python train.py --hidden_act="swiglu" --norm_eps=1e-06 --rope_theta=10000.0 --bias="qkv" --init_std_o=0.0 --optimizer="muon" --batch_tokens=[8192, 16384, 32768] --doc_mask=false
Each number is 50 + 10 x the weight over its row's rms, rounded and kept within 0 to 99. Layers, rows and columns count from 0. The size before them is the row's rms in percent of the matrix's.

# layer 2 MLP down (transposed), 192x64, rms 0.292, rows 14-50, columns 0-63
098:60 45 53 43 52 54 54 49 51 59 47 45 24 36 63 61 61 43 64 44 67 57 52 44 45 81 52 54 63 70 42 55 52 48 42 46 43 42 47 57 46 53 52 57 43 55 35 60 58 46 40 53 73 44 64 63 59 43 57 52 59 59 40 37
096:43 38 48 57 65 50 50 35 35 39 50 33 43 63 35 44 48 44 52 60 57 38 39 55 53 45 43 48 49 69 34 46 59 45 49 59 56 39 54 60 38 24 44 54 54 58 32 58 41 49 57 45 59 54 48 70 53 59 64 51 53 66 42 68
107:48 59 32 53 52 51 31 48 38 63 37 35 51 34 54 66 44 39 53 52 53 53 35 41 49 54 56 63 49 42 68 55 65 57 46 56 61 38 37 43 50 25 47 42 75 71 46 52 49 47 43 45 51 44 49 41 41 60 59 52 52 59 46 60
109:27 44 53 26 57 45 52 62 68 52 60 57 44 58 48 51 55 42 61 60 51 46 41 58 44 68 54 51 50 44 78 46 64 46 53 56 55 47 47 53 65 58 35 45 39 58 48 67 57 53 44 47 47 43 44 52 47 75 51 72 54 43 56 45
099:43 42 45 63 59 55 50 60 46 51 55 59 51 46 37 54 28 53 40 61 61 44 70 58 61 41 45 47 29 54 49 69 56 47 35 56 39 33 50 37 64 41 42 65 53 35 38 43 32 46 44 41 58 48 30 51 58 50 56 44 46 35 58 48
088:32 29 34 51 55 60 57 61 65 25 43 54 56 43 47 45 43 38 72 59 56 51 54 64 62 44 53 54 68 48 48 42 52 39 51 57 57 55 45 51 34 35 39 55 41 40 58 44 50 40 37 35 49 53 51 38 47 58 61 49 37 43 62 41
092:52 66 76 46 52 51 51 57 53 49 60 38 57 44 54 56 63 62 55 56 61 64 61 45 53 63 59 37 60 48 45 41 62 74 47 49 67 47 51 52 64 58 61 61 32 56 48 45 55 41 58 27 62 41 45 57 49 46 52 31 49 39 44 38
109:34 42 44 46 49 45 40 56 59 50 50 49 48 40 62 41 43 58 46 41 61 44 38 40 53 55 54 56 31 69 48 46 16 40 56 49 52 57 36 55 53 48 53 59 58 37 71 44 58 62 40 48 44 55 57 27 54 44 65 58 54 54 56 66
091:56 52 41 56 55 59 62 65 41 58 44 35 42 47 65 41 22 56 41 44 53 44 46 35 42 34 51 65 64 52 48 44 56 64 41 53 50 61 60 50 63 73 57 55 38 67 53 57 38 42 45 49 65 36 67 51 51 56 50 45 48 43 46 57
099:56 55 35 58 53 50 58 42 38 45 59 58 64 38 45 41 35 55 55 45 39 29 69 41 42 65 47 51 42 34 47 53 54 58 38 58 42 21 60 41 58 60 60 58 49 62 44 42 63 54 57 52 34 46 40 49 37 39 67 58 46 49 48 43
106:45 50 52 57 41 44 39 51 49 48 58 50 46 26 25 32 44 52 44 57 41 54 63 51 46 44 37 53 34 65 40 49 56 69 48 50 43 80 52 67 45 71 43 50 42 44 62 44 42 56 62 48 54 50 46 57 46 37 49 61 43 40 55 48
100:43 46 59 50 42 52 42 60 33 63 59 55 62 55 51 55 61 43 30 40 53 48 53 50 56 48 63 43 49 35 48 54 45 48 51 58 54 44 62 28 44 47 61 65 61 43 46 49 48 43 40 56 57 59 71 37 38 43 60 46 34 46 15 49
093:58 47 69 41 39 41 53 54 56 56 34 52 50 30 68 56 51 66 57 60 46 59 42 46 50 60 49 50 29 48 55 64 36 73 59 54 39 43 37 38 42 61 38 55 49 38 48 58 65 55 41 42 55 56 50 56 57 52 60 61 49 29 46 38
112:58 48 50 56 52 41 46 51 52 61 32 48 58 53 35 51 47 55 61 45 40 60 47 42 49 39 49 46 65 45 52 47 65 36 40 31 67 55 53 56 81 60 48 48 48 41 34 72 51 28 47 40 46 63 44 52 58 48 49 55 40 59 57 67
099:44 41 49 62 46 62 45 63 39 61 43 38 66 42 56 59 56 57 54 31 49 51 43 59 53 38 56 64 33 42 42 37 33 58 21 54 40 56 51 47 57 54 40 60 62 31 44 68 44 54 55 53 47 61 53 65 45 43 54 61 39 42 41 49
096:41 39 57 57 42 45 53 61 41 79 39 62 45 57 57 49 51 54 52 62 42 50 49 58 47 47 58 47 54 65 57 47 45 70 45 49 48 59 37 49 46 47 55 27 42 50 46 47 50 54 63 64 53 48 28 65 62 40 81 58 49 51 44 51
094:37 43 46 48 41 39 43 39 48 46 54 65 38 33 42 31 69 63 42 50 53 49 53 38 54 48 38 31 44 22 47 32 55 59 51 56 54 42 43 49 50 48 38 62 50 57 53 45 51 45 44 44 65 48 50 57 41 41 57 40 62 48 22 50
100:43 58 47 50 43 51 62 72 39 62 53 47 61 50 42 60 48 40 44 51 64 23 45 52 51 44 47 42 52 37 52 56 52 46 61 47 36 54 47 43 54 51 64 47 61 19 50 59 59 40 45 48 31 34 41 33 37 49 63 58 60 59 49 53
106:51 44 42 57 33 57 42 51 63 52 40 37 57 48 48 56 28 50 57 52 60 53 44 77 43 48 30 46 49 53 63 62 43 53 51 45 51 62 61 27 55 40 48 59 36 44 51 59 53 50 25 56 30 39 42 50 49 37 64 52 49 52 53 41
107:45 54 48 64 52 55 50 38 48 48 32 42 50 29 34 54 51 53 47 43 23 51 42 77 56 63 48 54 56 47 32 42 53 44 42 32 40 46 41 37 55 48 43 57 42 46 60 55 52 42 44 45 47 66 39 60 47 45 48 32 50 31 54 60
093:41 52 47 40 48 48 36 42 56 59 53 44 56 43 64 53 64 51 57 40 41 54 38 53 60 53 67 55 28 54 44 47 43 65 59 43 51 44 29 52 39 55 62 43 46 68 51 66 39 47 44 59 43 44 56 67 49 29 37 37 35 46 48 28
093:32 52 41 62 62 40 47 62 54 53 48 41 48 42 61 48 44 46 59 58 55 64 61 48 48 43 64 56 82 32 42 36 60 49 34 52 50 43 46 49 43 43 39 52 59 48 53 71 43 45 46 42 49 56 40 42 50 62 39 55 41 34 30 41
103:58 56 45 48 68 52 70 39 63 48 64 40 63 62 48 49 35 39 65 51 65 56 23 49 48 44 67 44 55 45 50 55 56 59 65 50 63 43 56 49 45 38 37 59 50 53 48 67 44 43 38 54 55 43 56 32 38 48 40 59 53 42 54 65
105:58 45 49 58 66 54 44 40 53 51 40 50 70 50 49 41 64 44 34 45 69 52 43 66 55 74 67 43 39 37 55 53 40 41 47 40 44 61 50 67 57 46 35 52 50 43 48 61 62 50 48 52 48 43 55 47 44 38 47 31 62 65 72 48
107:55 48 56 52 48 40 52 39 53 42 68 51 54 61 62 59 44 60 43 39 42 54 41 47 69 55 54 59 55 45 74 43 51 55 31 54 44 20 62 50 52 67 56 64 61 51 56 42 42 65 55 51 53 38 65 66 50 63 53 60 37 45 60 50
099:53 44 60 51 52 51 55 63 54 61 43 50 69 72 40 37 64 47 55 46 34 49 50 58 64 41 71 53 48 48 57 55 61 48 36 56 41 41 52 54 44 51 43 44 47 42 42 54 53 48 23 63 42 33 55 64 44 26 45 54 51 67 39 47
099:68 42 52 44 41 56 55 50 49 73 47 34 55 41 48 52 49 34 40 61 30 76 61 58 55 54 50 49 42 49 45 47 61 42 46 44 54 51 65 58 54 50 44 47 54 48 26 58 53 61 47 57 42 41 42 23 48 57 68 36 53 57 59 49
103:40 54 61 38 47 54 58 50 51 61 47 45 59 50 41 59 41 51 70 44 51 55 38 58 40 52 51 56 38 59 58 44 38 51 54 48 43 36 40 54 50 59 39 54 49 28 50 32 40 58 62 57 66 36 46 35 44 38 69 82 41 52 47 57
096:54 42 67 38 55 53 45 47 47 55 47 63 56 40 42 54 50 46 44 48 66 40 54 60 43 55 54 46 28 67 50 60 68 54 29 43 35 31 55 40 65 56 45 51 35 58 55 48 44 47 58 47 41 45 62 30 47 27 41 59 62 45 40 48
096:53 61 44 47 62 51 62 49 46 42 46 45 35 45 53 42 57 62 49 37 46 52 61 32 54 49 45 48 62 45 58 22 47 60 61 47 56 20 37 54 45 43 56 57 46 45 57 36 69 51 57 31 70 44 50 51 57 51 47 68 46 60 55 60
096:58 56 57 39 41 43 46 37 60 58 55 37 50 37 39 37 49 37 55 52 70 57 35 53 52 66 44 38 36 42 53 59 55 39 48 51 47 60 48 38 56 42 55 55 64 49 63 59 57 69 38 45 63 42 22 49 37 54 43 37 55 42 59 63
098:57 58 50 54 54 54 46 59 74 43 38 36 69 43 66 37 45 61 49 62 47 55 39 60 58 49 73 43 41 55 50 60 56 43 60 47 46 36 47 58 64 52 42 61 57 53 52 43 52 35 43 78 59 46 55 38 65 43 37 59 45 49 41 51
106:70 41 57 46 53 49 64 55 56 26 38 54 51 54 51 55 43 60 53 46 68 48 55 40 36 38 26 42 28 42 48 50 43 44 63 43 47 46 67 57 62 36 53 49 55 52 52 51 54 56 49 53 33 45 67 66 61 55 56 51 50 35 64 57
099:44 51 55 51 58 66 42 62 52 63 46 72 62 42 60 32 68 52 36 40 50 58 53 45 55 71 54 48 46 54 53 72 52 42 62 46 38 41 64 41 45 57 41 52 33 49 31 48 54 47 44 54 37 60 48 41 41 62 51 52 60 54 32 42
100:47 58 70 39 43 55 60 43 43 35 41 41 55 44 66 49 39 37 49 43 62 52 46 37 60 52 57 51 62 48 31 30 65 49 55 45 47 55 46 42 56 63 61 55 44 54 55 23 57 31 51 27 58 49 50 56 38 40 62 40 49 48 57 50
098:47 40 42 47 56 50 42 41 42 37 43 32 41 44 58 30 68 40 47 56 34 53 55 65 60 61 41 62 50 32 47 48 38 59 53 51 44 47 63 42 37 36 27 46 55 43 52 60 40 66 44 67 50 40 67 48 44 48 47 54 62 59 56 42
089:53 51 68 28 58 57 46 62 50 57 47 58 44 41 51 58 44 49 52 66 61 64 55 73 41 59 51 54 47 39 60 46 65 49 55 39 35 52 51 42 50 51 53 52 37 47 35 61 42 39 60 52 56 66 24 56 53 54 46 34 72 38 46 55
# layer 2 MLP gate, 192x64, rms 0.187, rows 15-50, columns 0-63
091:61 50 37 42 54 42 62 47 64 48 53 48 59 31 58 34 47 54 44 54 47 57 33 43 45 56 21 45 48 55 50 67 52 45 42 68 52 63 44 42 59 52 45 55 59 56 55 49 60 41 28 49 40 55 49 47 41 50 48 55 71 35 38 29
111:42 52 51 67 39 46 35 48 52 40 48 45 48 37 48 47 53 39 47 54 37 68 30 44 41 55 48 45 60 34 68 61 65 32 50 55 56 50 39 58 49 56 53 48 36 66 50 60 47 56 65 74 52 45 38 29 58 53 61 55 44 37 50 48
103:53 34 43 37 53 52 53 54 32 61 46 67 51 63 40 53 57 46 66 59 61 38 25 63 43 44 60 60 56 35 62 40 37 54 37 50 44 41 60 54 61 52 55 56 35 62 53 50 58 63 44 55 43 40 34 66 45 62 47 53 42 50 58 37
099:47 48 40 48 56 51 37 47 31 42 46 46 46 53 53 50 59 40 53 41 56 55 49 58 33 46 36 39 55 48 57 52 58 45 49 27 26 55 43 54 43 50 38 32 57 67 68 46 50 55 68 53 42 36 64 61 50 45 44 42 64 73 66 49
082:53 51 48 76 49 50 60 49 25 33 62 49 44 68 54 56 55 31 58 36 56 55 55 63 44 47 56 50 53 51 64 39 49 25 52 43 66 48 46 60 30 58 44 53 47 48 48 44 55 33 55 43 42 49 67 47 65 41 51 44 54 50 52 52
096:30 76 59 45 62 58 38 45 47 49 43 65 55 39 52 52 59 58 63 41 64 52 63 54 62 60 46 49 62 51 46 53 52 64 40 50 60 42 55 45 60 48 48 29 43 68 57 52 60 43 48 70 34 49 51 42 38 39 47 59 67 46 63 57
120:65 50 45 63 60 58 58 59 52 41 39 62 54 60 48 59 52 45 70 50 39 68 65 48 51 44 67 56 72 31 68 61 58 51 45 29 63 34 56 55 55 54 58 42 50 46 46 49 50 53 62 41 46 35 37 55 41 55 56 37 58 47 62 55
090:47 48 42 43 55 45 31 46 56 63 51 77 57 54 57 52 56 55 53 72 56 66 49 69 57 55 41 35 46 42 53 53 65 39 54 54 31 51 50 45 37 39 45 47 22 53 47 42 51 55 59 64 45 45 46 51 63 40 42 61 67 52 53 47
103:60 56 32 57 67 47 64 43 52 43 57 44 49 30 55 53 56 40 59 52 55 50 37 51 36 47 33 32 49 68 29 50 51 33 50 50 48 45 33 70 46 29 40 44 66 51 60 46 41 48 38 49 47 41 53 49 53 56 40 41 53 54 37 49
114:43 50 36 47 65 45 57 63 61 53 46 52 30 42 59 76 57 27 47 67 54 52 41 47 75 52 54 51 50 59 54 42 71 42 38 54 51 53 34 62 47 40 48 38 48 58 47 63 35 49 51 61 61 48 48 40 63 56 49 44 41 51 58 54
102:51 70 42 54 53 43 32 48 61 45 52 51 35 60 31 44 66 58 62 58 54 52 51 47 39 56 51 70 62 48 64 67 59 62 45 57 34 63 41 42 38 47 39 60 53 57 52 56 30 62 52 65 64 59 47 60 55 43 54 56 49 68 57 47
093:44 35 57 56 52 53 34 51 46 25 56 43 42 27 63 42 57 51 38 57 42 55 51 47 34 55 53 59 54 68 40 54 31 55 63 53 62 45 55 38 33 53 54 47 51 58 51 61 54 42 38 65 35 64 49 53 50 47 68 45 59 60 54 65
111:60 50 32 41 74 50 50 47 64 46 46 39 55 56 38 41 50 62 45 52 62 32 50 44 47 56 68 44 57 47 50 60 47 59 48 49 61 43 40 49 81 38 48 49 64 51 40 39 74 58 29 42 50 49 44 61 47 42 54 59 43 52 55 57
097:45 41 62 64 47 58 56 34 47 54 57 46 45 66 59 26 34 64 71 41 64 61 56 54 42 51 51 36 52 65 67 60 53 58 63 47 51 41 38 44 51 53 53 39 57 47 65 47 46 29 27 48 43 52 47 48 48 41 35 52 56 48 42 51
100:57 35 46 60 60 48 54 46 62 18 43 58 52 48 33 54 63 50 51 57 45 30 50 56 51 36 51 58 41 59 43 50 59 59 48 36 51 39 49 65 55 45 49 44 32 39 64 49 42 45 65 41 38 43 59 43 50 36 55 40 46 56 31 63
092:42 44 58 43 52 49 60 44 44 43 36 42 67 45 49 21 62 42 70 38 39 46 63 44 56 38 54 48 39 38 56 59 40 70 49 57 53 44 59 66 52 48 50 52 58 41 61 56 59 57 60 45 41 47 53 58 43 46 54 54 65 37 65 72
109:44 46 46 51 48 36 45 43 46 47 62 39 37 46 52 47 52 49 29 57 45 74 47 53 56 48 27 70 51 57 51 45 53 50 29 66 55 48 42 51 39 47 43 64 40 73 47 65 45 55 54 65 40 58 33 65 60 50 44 52 47 51 59 36
105:55 54 49 63 45 43 62 43 49 23 40 46 56 52 51 60 69 60 53 64 43 65 41 55 36 33 65 55 58 49 49 41 48 71 44 60 55 39 27 52 48 50 47 52 71 53 46 54 51 44 45 56 50 49 56 35 53 66 32 61 50 43 58 60
111:29 43 50 59 60 42 66 62 32 54 53 43 73 50 36 28 46 58 53 66 71 40 32 45 51 62 62 51 44 65 50 58 41 43 56 37 53 51 48 36 48 49 56 49 53 38 53 44 40 41 45 57 58 35 50 41 53 58 41 52 53 44 62 45
092:40 67 52 49 64 57 59 37 40 51 45 60 64 55 34 52 47 52 49 44 52 58 64 35 37 39 41 65 39 49 56 73 50 47 50 38 39 68 56 30 58 55 51 48 49 56 39 46 68 46 35 46 50 54 51 39 46 66 55 52 58 48 62 70
084:56 51 60 46 45 42 50 32 40 40 59 55 45 52 46 38 53 60 62 47 72 23 68 45 29 56 30 44 34 54 52 50 48 55 51 62 42 46 45 58 52 49 59 40 39 53 53 58 63 62 45 66 54 30 52 48 36 49 42 50 52 59 67 44
101:31 29 49 54 43 45 60 71 53 55 45 46 61 48 52 42 33 54 59 61 52 50 68 59 55 42 53 38 56 65 68 48 47 47 61 43 55 64 43 35 57 47 38 34 51 54 50 32 55 57 62 56 32 31 54 59 41 41 58 58 58 44 50 47
108:42 53 48 55 45 33 52 36 51 56 51 36 46 63 52 57 44 59 55 36 30 47 56 36 61 42 55 58 50 63 47 42 46 67 55 50 52 40 41 34 33 46 40 44 49 44 46 60 30 44 36 51 42 45 42 55 67 55 48 83 42 50 36 46
107:54 49 45 60 45 60 58 61 33 44 51 60 45 52 49 45 54 40 57 40 62 38 55 59 32 65 58 51 48 55 55 68 42 55 66 42 57 49 37 44 42 51 53 60 27 42 33 38 47 19 32 61 35 50 54 48 45 56 56 59 62 48 43 44
095:51 68 60 40 42 58 49 52 51 54 38 48 40 41 55 23 45 39 41 50 46 43 47 67 46 62 49 56 59 58 66 50 50 48 62 48 36 60 36 62 53 36 62 23 45 53 42 33 37 46 58 39 45 49 55 49 67 57 46 48 53 61 44 67
097:57 44 39 46 72 52 33 63 52 53 40 47 37 57 72 58 38 53 51 53 46 50 46 59 68 25 38 62 46 34 61 62 45 65 61 58 51 45 52 62 48 44 47 46 38 46 42 44 55 58 50 48 42 41 36 53 52 63 58 37 66 54 48 65
093:62 25 45 60 44 52 39 60 56 58 54 44 56 36 43 45 56 51 57 60 60 51 40 51 43 60 51 42 65 47 38 54 37 52 50 41 64 28 39 32 59 48 52 53 53 55 60 58 54 51 40 62 48 38 43 34 35 40 61 60 53 49 27 68
100:49 48 46 53 55 26 50 39 56 70 52 44 46 50 40 53 47 41 55 59 36 42 30 23 43 50 49 50 46 52 39 29 52 30 53 60 57 50 37 44 37 46 75 50 38 54 53 54 53 55 43 40 47 51 40 73 53 57 50 56 37 57 53 56
101:48 56 50 44 49 47 47 54 59 51 49 43 53 49 66 45 49 63 69 59 61 62 63 54 34 44 53 53 49 45 45 59 56 30 48 57 43 52 41 39 50 70 34 53 76 65 48 65 40 44 48 63 33 45 46 33 58 46 65 50 50 32 39 62
094:52 48 51 53 45 42 33 59 31 61 60 55 43 74 56 45 52 43 48 56 46 49 60 39 61 59 53 43 43 44 58 44 58 30 36 46 50 37 50 36 41 57 46 55 43 74 61 52 46 39 38 65 38 50 63 31 44 49 52 65 49 56 54 71
099:57 48 43 43 49 59 48 47 55 71 55 49 62 41 58 47 45 45 58 50 48 41 41 52 57 48 52 35 60 37 31 39 49 40 39 49 54 31 28 58 58 51 38 64 65 53 55 51 41 50 33 73 48 34 53 48 58 56 37 77 52 44 44 46
110:41 33 57 66 38 53 49 61 43 51 50 49 65 48 42 63 36 32 52 52 57 46 48 43 52 42 52 40 47 70 48 42 56 47 51 30 59 45 39 62 54 47 30 21 53 50 38 57 46 63 62 45 42 53 36 53 36 45 48 51 56 46 54 70
105:32 48 43 51 54 30 39 45 62 46 47 34 59 62 57 28 41 53 44 57 39 63 51 39 49 49 58 46 56 56 53 55 61 48 40 57 70 47 40 52 38 44 52 65 56 55 71 67 63 56 65 39 49 37 53 44 53 56 43 38 56 47 55 73
100:47 58 21 55 54 45 47 47 50 46 48 36 54 53 56 40 45 34 45 47 67 58 36 36 64 44 44 50 57 58 33 46 60 55 47 46 72 44 40 27 50 63 56 51 42 48 58 51 54 48 34 65 54 62 37 47 62 39 54 51 60 61 50 66
109:28 49 59 51 55 58 55 51 44 46 57 42 33 48 53 65 60 37 63 32 58 55 55 50 56 28 35 48 67 40 44 67 56 41 61 36 46 41 42 57 52 75 31 53 42 55 50 56 54 52 43 58 36 46 43 57 58 55 48 63 47 50 47 35
099:61 41 40 47 42 67 44 68 45 55 43 51 61 33 42 48 42 57 54 74 62 49 37 56 67 48 58 57 29 46 42 61 43 48 52 45 50 36 40 53 66 43 43 35 42 59 40 67 45 58 44 38 62 45 45 44 55 52 56 58 54 32 55 63
# layer 2 MLP up, 192x64, rms 0.181, rows 15-50, columns 0-63
094:45 58 50 51 40 57 51 46 37 55 58 46 41 53 71 62 60 51 42 49 36 24 60 45 32 55 74 65 36 44 52 32 45 59 64 51 51 37 39 59 52 46 35 49 51 54 33 52 45 46 44 50 38 53 57 55 39 39 65 57 49 45 46 34
108:38 71 49 46 47 52 58 35 31 44 50 53 48 63 46 52 56 46 49 52 43 60 47 46 49 33 63 44 45 38 48 40 53 30 48 46 53 52 47 27 54 51 61 39 42 65 38 50 42 65 72 56 47 49 52 51 60 35 29 44 58 60 67 64
111:48 57 49 45 32 62 52 52 49 61 57 44 61 43 44 55 49 63 30 47 39 44 71 45 41 31 34 40 56 59 23 74 48 48 56 41 40 60 51 53 55 37 49 59 50 41 27 51 51 42 48 44 51 46 60 41 48 41 56 35 50 58 38 51
101:41 45 50 40 40 49 54 70 50 56 50 44 61 47 46 52 38 53 40 48 34 53 46 40 38 38 38 46 56 40 37 50 32 67 20 51 49 55 37 41 42 48 41 63 36 40 35 47 50 35 51 50 51 50 35 49 60 45 48 71 39 37 62 49
088:71 54 52 50 46 49 53 32 56 47 46 62 58 40 56 51 46 35 49 62 41 64 31 35 58 61 50 47 36 41 35 46 63 54 57 41 42 64 45 40 53 48 46 33 76 26 62 31 57 56 54 46 45 44 55 51 47 42 41 52 54 46 46 52
097:51 70 54 70 59 50 56 49 39 57 44 60 45 52 53 56 62 40 59 33 63 61 62 55 51 66 44 59 37 41 45 41 58 55 46 52 48 55 54 49 46 54 46 41 37 58 60 36 58 36 38 72 48 74 46 55 57 43 33 53 68 61 52 60
110:46 56 42 35 46 42 35 37 42 51 72 47 65 55 58 47 58 56 59 43 48 48 51 40 56 43 55 51 51 54 48 37 47 47 62 50 64 57 28 49 55 40 30 55 54 53 69 48 61 52 38 58 36 82 56 59 38 36 47 45 46 39 58 51
097:29 43 36 57 29 48 42 49 53 69 31 54 48 41 56 33 40 46 50 50 45 66 62 35 58 35 43 52 60 44 51 58 64 46 49 51 51 49 60 43 65 49 38 50 47 66 28 62 64 50 45 51 61 56 54 47 39 55 64 46 50 55 62 41
098:70 58 32 45 58 60 63 32 52 38 60 46 47 45 59 47 53 51 60 35 42 47 46 51 33 41 51 66 40 56 39 45 35 57 40 69 50 36 28 40 37 57 44 58 55 42 62 56 56 53 55 42 49 42 35 57 51 38 60 57 42 64 43 45
117:43 53 45 42 56 56 52 54 42 48 60 53 46 43 62 58 45 35 40 64 52 47 43 41 51 39 47 67 43 55 41 42 64 50 31 61 61 56 42 61 60 37 47 54 39 63 44 55 41 73 55 71 55 44 48 19 36 57 66 55 48 53 57 44
096:52 65 35 47 59 43 38 56 54 46 61 55 32 44 37 53 45 46 69 56 46 43 66 45 42 43 56 42 64 53 64 63 51 58 43 54 44 61 39 40 38 35 50 67 77 53 38 51 41 57 52 64 54 59 42 42 47 53 51 66 47 66 53 37
100:58 43 35 63 41 58 53 66 50 55 46 56 47 66 49 47 49 35 45 55 62 43 52 66 46 56 58 59 60 47 46 36 46 38 47 54 55 49 35 31 43 53 67 46 48 59 43 44 52 59 61 42 34 46 48 53 58 59 30 37 73 78 46 53
118:54 58 51 57 35 52 60 44 45 50 56 49 62 53 61 37 51 62 54 56 43 57 55 49 55 41 48 60 43 57 62 51 63 42 67 54 66 67 54 46 37 46 43 52 54 50 76 60 40 61 64 32 34 32 54 37 45 59 53 38 50 31 67 56
097:60 54 44 49 53 54 64 51 67 64 31 50 61 35 64 44 49 42 40 50 44 41 54 57 50 46 41 65 33 46 57 38 52 33 35 49 57 58 59 65 30 54 52 50 55 45 43 45 49 47 62 37 52 36 41 66 52 59 57 32 38 42 37 64
098:39 53 38 48 39 55 50 41 46 46 52 61 47 32 61 48 48 54 51 52 42 67 55 73 48 65 60 55 47 36 46 54 54 60 58 59 40 50 33 43 47 55 56 44 23 72 41 46 48 40 42 64 53 53 43 64 52 61 61 44 30 61 40 41
091:61 50 60 45 55 57 70 46 40 35 50 40 60 44 40 38 54 44 54 36 44 52 71 50 51 46 51 35 49 39 59 64 40 46 70 45 40 42 65 66 53 48 56 42 52 39 58 43 47 49 68 52 30 45 48 63 49 47 57 70 51 43 59 71
095:56 31 51 60 61 52 53 63 52 63 51 40 56 49 51 55 54 29 50 51 66 54 38 42 44 64 47 38 28 49 61 32 57 47 56 60 50 44 70 43 36 55 48 72 63 48 50 45 48 52 60 40 42 45 39 36 55 29 51 49 37 48 55 62
106:49 42 58 53 44 65 47 45 53 61 40 40 51 60 50 47 20 46 54 37 64 29 57 53 59 45 36 54 49 39 56 54 65 40 63 42 42 61 51 47 53 40 47 49 41 57 53 37 55 68 54 49 52 34 67 47 61 33 69 59 58 36 46 47
108:64 63 47 44 58 49 42 76 64 43 30 72 40 57 50 59 57 35 45 45 33 35 50 47 55 50 37 58 52 35 49 41 58 59 52 62 42 57 52 45 42 54 50 54 40 40 41 47 50 37 44 40 46 58 56 56 47 63 68 48 48 40 33 33
095:47 54 57 55 50 66 48 53 54 58 49 55 53 45 54 53 56 55 38 54 44 56 59 14 41 66 57 52 50 50 54 52 38 51 54 32 47 49 26 51 49 55 47 68 47 58 52 57 56 50 45 51 51 46 39 43 55 53 27 58 42 25 68 33
085:42 75 44 46 45 55 52 62 53 57 46 51 55 45 72 58 44 42 36 29 34 60 40 52 62 45 69 56 31 55 30 54 50 38 59 41 53 51 56 54 44 40 49 65 48 46 55 33 56 37 53 62 53 47 37 55 48 67 62 53 40 52 57 48
100:72 54 46 47 62 53 58 46 36 47 66 62 36 44 52 56 33 38 47 47 48 45 50 48 27 59 61 57 23 72 39 29 51 45 55 47 54 43 50 43 42 37 55 49 50 58 36 58 66 46 42 43 50 52 46 40 51 52 36 48 40 39 48 58
105:56 44 28 49 31 51 37 57 67 50 57 55 47 45 50 44 50 60 45 48 59 44 38 54 69 59 38 31 41 49 65 48 46 47 53 56 69 43 63 39 68 36 49 46 44 45 42 58 70 37 43 60 48 42 62 42 70 47 52 63 52 52 62 48
110:41 52 51 52 61 46 45 66 53 63 49 47 38 67 48 44 48 38 41 55 58 59 46 54 43 75 41 39 59 55 54 53 33 50 56 53 55 53 31 55 68 50 62 63 34 51 44 36 52 30 33 54 36 53 34 50 48 43 66 37 56 58 44 38
107:52 40 52 44 53 57 61 46 38 46 43 40 64 51 35 41 32 50 67 63 37 62 50 68 29 38 44 41 42 54 64 40 58 45 42 46 44 40 60 57 44 36 47 62 71 42 44 38 47 36 42 51 62 49 61 62 50 50 60 34 37 48 53 45
099:48 50 44 37 56 29 53 51 33 51 64 45 59 49 32 64 53 37 43 72 39 62 52 52 47 48 62 47 40 59 44 61 60 56 42 59 55 47 56 53 43 51 50 41 54 35 63 69 47 52 43 73 51 52 58 29 54 57 40 45 43 66 39 60
106:40 59 48 45 46 61 65 50 47 45 39 60 46 55 50 53 45 38 61 29 39 43 65 58 55 15 33 64 39 50 56 53 59 45 44 46 50 66 63 59 54 45 52 49 50 48 39 62 53 57 50 57 53 68 41 60 49 49 40 38 37 63 63 45
101:54 52 43 74 47 50 33 53 56 54 51 46 51 50 41 52 51 52 44 55 67 58 25 47 56 55 59 55 28 61 57 63 51 58 53 46 52 49 38 64 52 56 66 62 43 35 37 50 67 45 45 55 64 61 45 19 40 53 47 50 48 61 44 53
109:51 40 48 42 39 49 55 69 36 56 54 50 55 45 38 66 40 38 50 45 47 53 41 45 53 51 56 51 34 51 53 54 58 46 48 60 33 64 65 46 46 43 63 56 38 64 48 56 56 63 45 68 50 62 38 76 50 32 65 55 56 46 62 28
105:45 42 32 69 53 46 53 46 65 40 44 46 61 59 58 57 31 74 47 59 48 35 64 50 32 41 68 56 67 46 38 59 38 66 48 40 44 60 53 59 51 56 43 50 50 40 33 58 50 57 59 44 46 42 61 47 63 37 55 37 46 46 48 53
097:57 66 64 34 33 34 54 73 39 37 44 44 50 54 51 36 55 51 64 58 50 70 57 50 63 61 35 44 53 58 49 48 57 35 51 39 49 64 40 35 56 37 57 50 59 40 59 57 42 50 58 60 50 71 55 48 44 51 61 61 48 49 45 63
109:33 51 44 39 54 57 46 50 40 37 38 63 75 50 59 55 57 60 66 59 45 39 47 59 54 55 46 55 59 47 49 85 39 54 49 48 43 60 57 55 40 34 58 50 51 43 49 55 64 47 55 56 57 50 43 35 58 68 42 46 53 40 64 65
095:63 53 34 35 31 48 35 47 50 70 48 49 33 40 38 64 48 44 43 58 73 40 50 41 46 55 54 50 52 37 37 30 47 66 46 59 44 53 39 50 40 48 53 52 52 43 55 49 39 49 29 65 50 57 34 45 42 47 53 61 61 41 39 44
104:37 48 45 39 51 50 54 54 39 49 69 49 41 60 52 53 59 64 75 57 57 55 36 56 59 31 32 57 51 45 48 54 57 45 40 56 64 47 48 43 53 57 39 53 46 63 82 45 50 40 59 48 49 57 44 47 39 36 54 65 45 53 55 71
103:66 47 48 38 47 51 45 47 56 25 40 40 72 53 49 42 40 65 56 64 63 52 52 50 48 51 39 61 52 53 53 41 45 44 38 57 62 41 56 62 64 48 63 39 43 52 61 61 49 66 42 39 53 37 70 41 32 49 53 43 66 58 63 51
099:62 35 59 61 37 37 31 39 49 66 59 39 29 54 38 57 63 56 42 45 33 53 43 52 32 44 50 56 50 45 46 32 61 48 37 64 44 59 38 57 44 51 48 57 48 58 53 33 49 61 56 45 47 38 55 61 49 48 48 35 55 66 54 36